Weights of a small transformer language model.
Training: a variant of SOAP for these matrices, 147M tokens, 4496 steps.
Each number is 500 + 50 x the weight over the matrix's rms, rounded and kept within 0 to 999. Layers, rows and columns count from 0. Numbers have three digits each.

# layer 6 MLP down (transposed), 768x192, rms 0.118, rows 594-610, columns 0-191
475370514489529573446444524563489461597493512467550516553503495513444502477496502448534457510584479504531488565549494453495467495528538477538380511426469469425466419515520478506393460427471479452456517405449534514465497524501460500496496546478474555414517489532527528439539496463589589476502509499443470557503471484533479469504607557517428554461499537577511499541515485424536469396434539429528490508510573469486527590505433591512532455532568511476449544480484451439493507472481495445431435413523475509496402604516455506447532520520445416489483509488504493476549494531527568581
452535428458514613547539512469494493447506497598496410598568572487452525369520498514492554609466537510506576575545542435518426481538392476557499500469603536499603554568417552591533468414480505475493420584588467448567492487566537523491493509509463515546486503545543491528424538440533459462552624537412584492538509480491511497599470496499414478627482476473529510457572483508485502462559548587462527487510552547525526570510521636555555446595457588411457514517446423562487522578491429470461465554481555432542475406438501447486535443555519461563512548500523572480436636450530516486
467519621472584540507454483441520617580464479513570532496386476464396489559442540513521482475535540545589602419503562560456447454481550453465574499505585595445484468473503524479520539496481492416557475481565495475429496480509319402512381503435398529472516453415407484502530473496522478517513475540487530503443549596548501451514477547536503598505457523482461520552527469523589465534514504569427454447531461488480456432494470508472514452427507515574483516509439612438575433464470586455496430484437525494657463497502405503524567515517442538504451517565465543588575499447489376473
508520416510499401436590485498480587500600464555450442494560433487538563545552416444439531636471481544463482433491498499509381479499450483531552452484617587595427591436590531449458488532491549451552511392472448477481443440514499494519558526476575612572465533577506454460364541493469507429576436528580374409504455489584479378498495439487471494520541503488456447450450579496499421382409514505498454539454543512507505562537501585579431554442447483500504530548475545535499493503432552435583462502590515486504552505557422525513564421463464546576514530485434515498504500504552514457
504497553415468499493448577455483511570496473461512454550492504494528450529548531527552534471483505484462582517479416484515555587487472441515470502468502486394526543523521530509541519579492519486496660556455491531470549495515526520431483546482415569505523493449522512567477487514516539538431527542536520549596489485432520462423456438525509479451531504460445540527515493546508463432537480481538406501509494496487528440445551503444494458494574530545511539504453482519500492467494480490470507517530550498504493497494464506506491542457576543437461525490487467481516517467556526480
458535547486509583551489566459504577521506488428517506580440454500510472452551553465620503452450497499617538526511607546558517412465491465582498569521508469498574513473559516607498516546539471520492512561441405492492434463458526421522474516579436514425472475393490480422532457464471437483507513503411423461529483438554441463527541379492506476505545507412544476492518547495523420640558480536599532622508463534512534500516430385429518418560549511585565581526599554542516483497504520519451464472533482484456391601535481443459534466523441482532532550471431514437483427601521493549
480515542547460405479517333479532451490492407428457564539553394525525591490462473546456472490394418442504497588548532469467481456475441577476523468445457484469446417574489533554445576471530495585522526471623465431520493471553487539503457500517509452463555459541602484468399492410492556511551541456528464461601509558540530527477577397425455446552532483532569454581466457387530562619453509450574533470531511470517366472451492596480527425559480442480478438478522452515584489492495502452496485539576525472454396522546448516466564485547501472525553538522586563593439569409522438517
535543577484517582449472492513510479443501541472480509548518524531488464503446553495395468483584531505465493487520465473449525458438443479582511439559529438506488492504511463502508512516534506511505497438466512487551506507519471554476543470438523507529434497458485631555560435510486505490502526561499553517536558536518505412438478470455480507448465497479482441455482454514515502505524552513516526456548535527569504515465513538498461527444539493504571470502514443512481547522470519496522404512499543526535459509516495470457485500441494547513530482485483453523490507453500540509
550505448462444545499443503549473479526511415482478566574517454539429555551550447474531377435456438481521571550482519444517503549437500501526439523563480421474526498501567455520500447514445439489471450599438559442524483437455381531535545528506557568489417525463502485543461524575524544390486530482475435480544446491507513522482458488477511513568528589419531531595470396511506470563453475506481531422425475539464464523491419529506500456489471461510509576448474551505498472502464455432516466501480451497467417513508472453539487492533384445472513523445497554490441549561506537440
566536461503450528508483474510536608431515517491498532431477494491398508516550534478482497505435504411514497470555463529344491372447568516554491503422553519515405604559520492452507539479612489509616513508502532556391441509429571377522534473552497518460489561481487486521470423509462542586565548464528449498524539539563404490558443553503509477550511529454536531486534494404424496427455433548464379492420436563532631468657426497491462540491534534470458427452511488504522458476472488536462583551567445455562512537523419508511552436581522391419447489522533564435444476485538476529
528517473555505373467497454455598475505515520445518519549488515529548486538322548569530451427572442518520525513454491539545552559540547609484522578470444538539570545513527568459537396416417484491505476452565563508342392499459535594430439492383517554588508550460471491419433524485506461522486520573480508540472521463551540482593438507522530403568493489438476545468436381456631565389414430489451493525513488497512534572433480528449428433504482534459516548603377482511589440529589523461519607576569462545483509471401614658512537488544461576401519438440570443580545476516407526513
488498575429525540494480481554563570569515453504472521492481482495476450585508543577559528526505516542494447510432434507509495453483507417523486492480502456514458442530502573529425479509446567481549527540552510553537467532408377618511552598491525532519419499525480480525521461577495563515505505477483465564517539509520556491542505452489484518488519494423583419515494440481508484519381483488489488472591476439536517429492517458499557505442560537540451570466555476525535437637509461505464516480454554485463472491509512421561523454559565493587471438457443557456451560493522381497
557561569457483543554493513613502461614517497505623486496462420544522440534500640507414566451502526552512488521557561503432580484568562469510490494538519484485559535491449521498430570491472589439548476498505516475503458597536509492473442488482484504527470515462581500505540453502485510474450503493493479483500564549464505583543532501481507473519567552515482522510452526477550505437498518549528421428497530520454573508513437360499446516512428460483513444471380527450546505485479493493418520446526472534512519422450508471421497413439573544555557467556479477426539483520410433480
512501510392471505536484497502482517540543485488507572589538526478418472530616498641504518536463556541583435480460455526477562490472479565422441453552461580597495521449496532502546548452490526469500469471549467588484511489472415525460407501504464537452471499483503469547571471423475436519456485503541448495470439550511429523469562456416452585534553478511552545528507546494478496583506387551515499498589596473479493545460492444516510479619483535460539535552450479484467500485452464452493544547485441548541483463578480458644452443440515548462482516394512574490465490499553464468
432559531543520485453552458606457542534468502500465504484514485470472436524487478526465484358434518499533521434511468481516543488466531557483463539515461511435486468613501495452469535509483415440528562554598496538442489538531532603456528434457492461492538460571462425489545436446481548511580465488518574483530510490392435511513512474524463571524569629507492539475416580606516537432385519578584476497389484530465516528585546417563451383437530657457567486390428486546463450431443444520489501514471480510542490544488462517477457427473531509533569494499504517506473450462514403491
629482545534539519606467465435489532420343476496513441458592557557451511549515560499617488580442515616486499524540514496481489420503469410470499444464409508542579506499479434513591556545475412528438574546462431488523519538640466524571529527529529473529513470618468518503537537561460489607492521430500416515474433542524487509453534485518477553491506434553560526450403587558551453530494474449488401571543453516449487438478471476550479574607506473604466495479409490423467540596464477449468554502466557510405540474569436396556500526480471602519531465562526519428430509528591576487
579540520471498503549529473496459562486451507449555553571532602514535603490510443623389437473453584563502460470519552450567460458448541500486485525400515485462573499454512547524473534507394437525414513517563519541425440445466518464499388566525488521517432537445504519533622459510468493528539447415491448453535500446608537477479607503494470497497448470475530588478515540537447522356442459549584421513442395550518435436444425499486499518472511575494602595514456480586446427481457483506516425496574499510532507526447485474572464509498542464527524512429538504499509474469501493539
# layer 6 MLP up, 768x192, rms 0.139, rows 595-611, columns 0-191
565395450582500426533473453589583519398502449562574440546483495454494492410553421489481535485469563456481527531514574478425494473535478506454432436617520465606501488469551503459440576446564510490482442422496506533465504494510539465536587489441491517521480470514491499533405492543524504484534566505467454511526569459462456417575498464438521490647492474535473437468529490537474467580507406553412454464541581536553442571476520484446566471566464564480471533491442546426511613480487473502444538614542461475545516491462552515532499459566486417524466554506490556392536497512442524533
503492551461579530553454555533557413467538460502543505475465508429550524417588558548474599466513509570530443498481475473565514531485452463485469524535417609450507577492476425486518492501487549446448405581603474577514488492533485475547471403601533542542556610437563598495436403395469471477500501460577504477495453558614480536482515507521478547510453486472569408489432507441540469525442479455497508475511551549479488408459494461410511470439518517476482566448515618460454485520544471540522447420563491564538497470467595558571503511414567524478518434435486592453435500547522463441
584471507546525395394573528452468530539509449521546539521437540455516613460543526480506560490486476510531489592510352554529543539536497521548632544513503400495497529507503496408600517406502557502493587460420603417535464382461513491356526540527533518422504598523452530398487510575505348491563496456537494491525558586421491582541523529428421501500576572589518553478473542463576447561541497546484477546469525446518398581467597535479475565484508538498420592559547456413467455539498364514494472524557456445479489466484528543541448498525377546507396499578505487509554539536513435514
502464561524464498476514570492543462531494433492408461466573496489430519455535550419452486520503452533484367451522573585543546460533520430496559442523560517593466420538468499501478504503457489523500381453525504484526455509454543533500487478480494519510509551534419482505517424554445497451511456507419566501480569544474437495557532543479551556531483552605580450525425476463448526444506544579471505471483489525492494603537493481547516496507475519538526437501505586441473482505502471493495482534462493487513446517500554429530457408506550520521432465476478508494465537516453498508
396532544613614517470477470461619475486425422495428475498422498466604570526434450571536496417560464493479556507579507479459547471520514482497417456564468423514581569497471460419453499470510455503526424492472507492515458443501512480475465508545548549365446521451440573489508568467498590486493521436419436482438478555574554538563485625448436480471487585511450490525482581520614464473523524464578472547531482538428523574469555500545437541508498460429499465480532597451488468494526535523560423452522422513467537518517514610514487534502585507466510589457592456494512477544467496527
473532471498436467535556564483409566494422557467475586535522541494551534448564544501508561509473503431495484499550484584530427551485502513483464532520530515569567465403563518401505511446557484531487494483515540526515555532531523512431548428465459492509497517475363509517602560463521500450526482424432473498594440415521447417514529400543478495484471484479537493467516467517480507480513438523438501545478521566478467539428531484510518509590513461606489566456440506471396541428494542495537575415507485512442528467437513528484464520477530506570421527478476539440456530492390406556
517537501461469502538518535495475532582505501466475544492432436519527540495502475555507474545418433476528501471548572508565444500511493486387438516498468562516508501501454584493490431530425516506495515544528488517498508470408565451476428501545509570454553474486414528425530512525462567524481491430523491477472495566547455592419468506464537443524477436412515575607463544534554492457623466444533498465453459523452548463511461546504495522604437514534463452499471528469485429461532493468515556542511533550439468474529553434495441497513544502458509476434514540491485461454456509492
450623499484530456458518535574427529448492546526502605411501483473457503454480449451520516533441511516535584481496507482477496543540581494559446454525524527457471605429609410483444495484572523555448471470511576561432501512482518508605458492417441509516478552498540498461508482501482434585535527559522529464492521462462452497486504497508468509525466419472533469515442469542510555463562541527424528461539420613600467543483459563468443508428483468562496465506550559478481586496416573419517594426519457468414556414445480488552516522453497478533389461441494531520493469522496487513
523510533533513517525572516501570529486396438537528469516456566466507578494508537478580592465560636469552544472478541514522492595514539415580418424553535519439504473484547420451446452441454448521487547608518534487535505503541526471623556490507572535597568471400490473410516464535569401452497490452497482605515556476549566496494445592478529503444541393407545483478513413517525510617475440536485473502455407506368444482513500497503539530510554435566499508532588532527515471513549491473502461433460519598488467537457534521536522470473508451447465419570547487493618523539482478590
500491552470451383519537473391460495454451489510545556484498481490442470458282474507581507458469565471453509543469513409492461557532412629526529382460467492597565593522560565421531415493532567547387472495496472588503480505548549562395567466509489487550485478489447501515425555531461456564495426539426539561465548461605513536400442497499587497498603531458492527446569379485598499481466502513499553533508552526489478576503474526468539502573549503442472517487570458486476557584542511562497596543536589532486495453346524448479562570487479469365505494551596516482454481588413460437
542473530550490543453469466549501490519466570444387528469508464441427567567578421500445548503521556473472513480440481509445505485496460586452433578450511506469547578434557495473635524583566482495474401489523551538456425544517441477465514539504597521409487417495561522466458540629540462487470476562589508555394501470493511509534471572530538452460471395532467474474529521500469483498515498542433493440495508456496544546417565535531451506418464568522549541495594469381480569470522481519460527434533576528441492545540553560434474592596569527547509516513560468537421628600497414538
467437600529430492484551470489463501530508549533545535461420503553554469520482486498471472445442385448526494463480489438510519517582552487457461539500462525600531477460593439510445489483541492618455448489432513496498518515434545534440408510568570546519508555528565503515545526518489481396456538546474501535471542556436503444516475494450443510537576518512538484488550524425543506515562459421504439461534459419509493518495480509395393546529474387553505440553498490533432589520544546476490464551499437482546487568488488528533526481480490447532538463510523512446521531514451464548
428447441484541511415575555606487525549524493412491433479544468456531494491498445553444435524510582518533404543465429531597492548532520564484515460431397557538503570574454428519585563492473533534523453528403494575577514469447439478454418590503434422516448538517495499538492508466507517574591470518495563446495474473487493459518488452491479443380512507503578464445443527447457533482476603532517532517563481612555550472596499497524525426426484501589504522418491536386503365450549540455537485458547534461462533476418572459438540464563466522492483449433550476412444428533503552528
504506446471430484598460540548422451490550595587455485501503487480549493531550419568501507466588521514443447518471473572551489455522503472516501502442410461469562524514563444517449476541543477484520481513515472576483494546513530533494536516637437458434516486474439501461480422496518500500522560527460419501444436460467504476506451588415576496582520523504547510441511567617544474532579431372487515515527573419497521479478561501454495500504470436430462553480424566553406552542535466544513625489565426511452447472569469510450499546497495502457475499471541469498457553550575539559
452527504484593463465502393415494498490390505505612507442438513472534523546524439539552530547539449442533534528588543584498466481536521515467505426472625522500500520418522418387466487486533597545455467557493475509435406551502486468370535526485549512488438485529553511519462542519519499388518475494518477517495500523468544504473457412440659461546505566473542427491493565476447598578411475564453595530431495513518471437541482474560520501387576503474474593464586587540500461408465609506510482429540562440513609500457532587427579486468497517514498571498513499437507506500429426530
347532496512480598615522426553421514511572561529428437421453498572556499434412454599407529539566503567446531484571445512419509479594525489534503474434463560421478513515444588492537486445460518522478456527525482467460535463559553409511504527502609383418531557482505495493522541522488524564469556505412488457394452503447462553505512476481497494459596516451506539526486525521549451529415530490494593505514455516473501579512480528470473594575479471502503414510509537472490449503529497555511442509493545400543506483538578580478569512556478533460502594537481462580461440485582521491
542468614496573518520472541586551571481510505522425461522507533558530463561416403560559484448538477527489455525536493595477575510585465483489504524539465438577433517514544542454406536463421531492593518451510476468475559527457488476450543557518480479481521540459465524467510573461451520476548550407512518456468485494415536378444553543480469513427475430486410542466482559473533459409451495438436471466462554556463562526473511482477476476525547428467459482572464490555519465464482558522524506524502473609495492425554520535475510558410542453551504519594624423450569434528508504459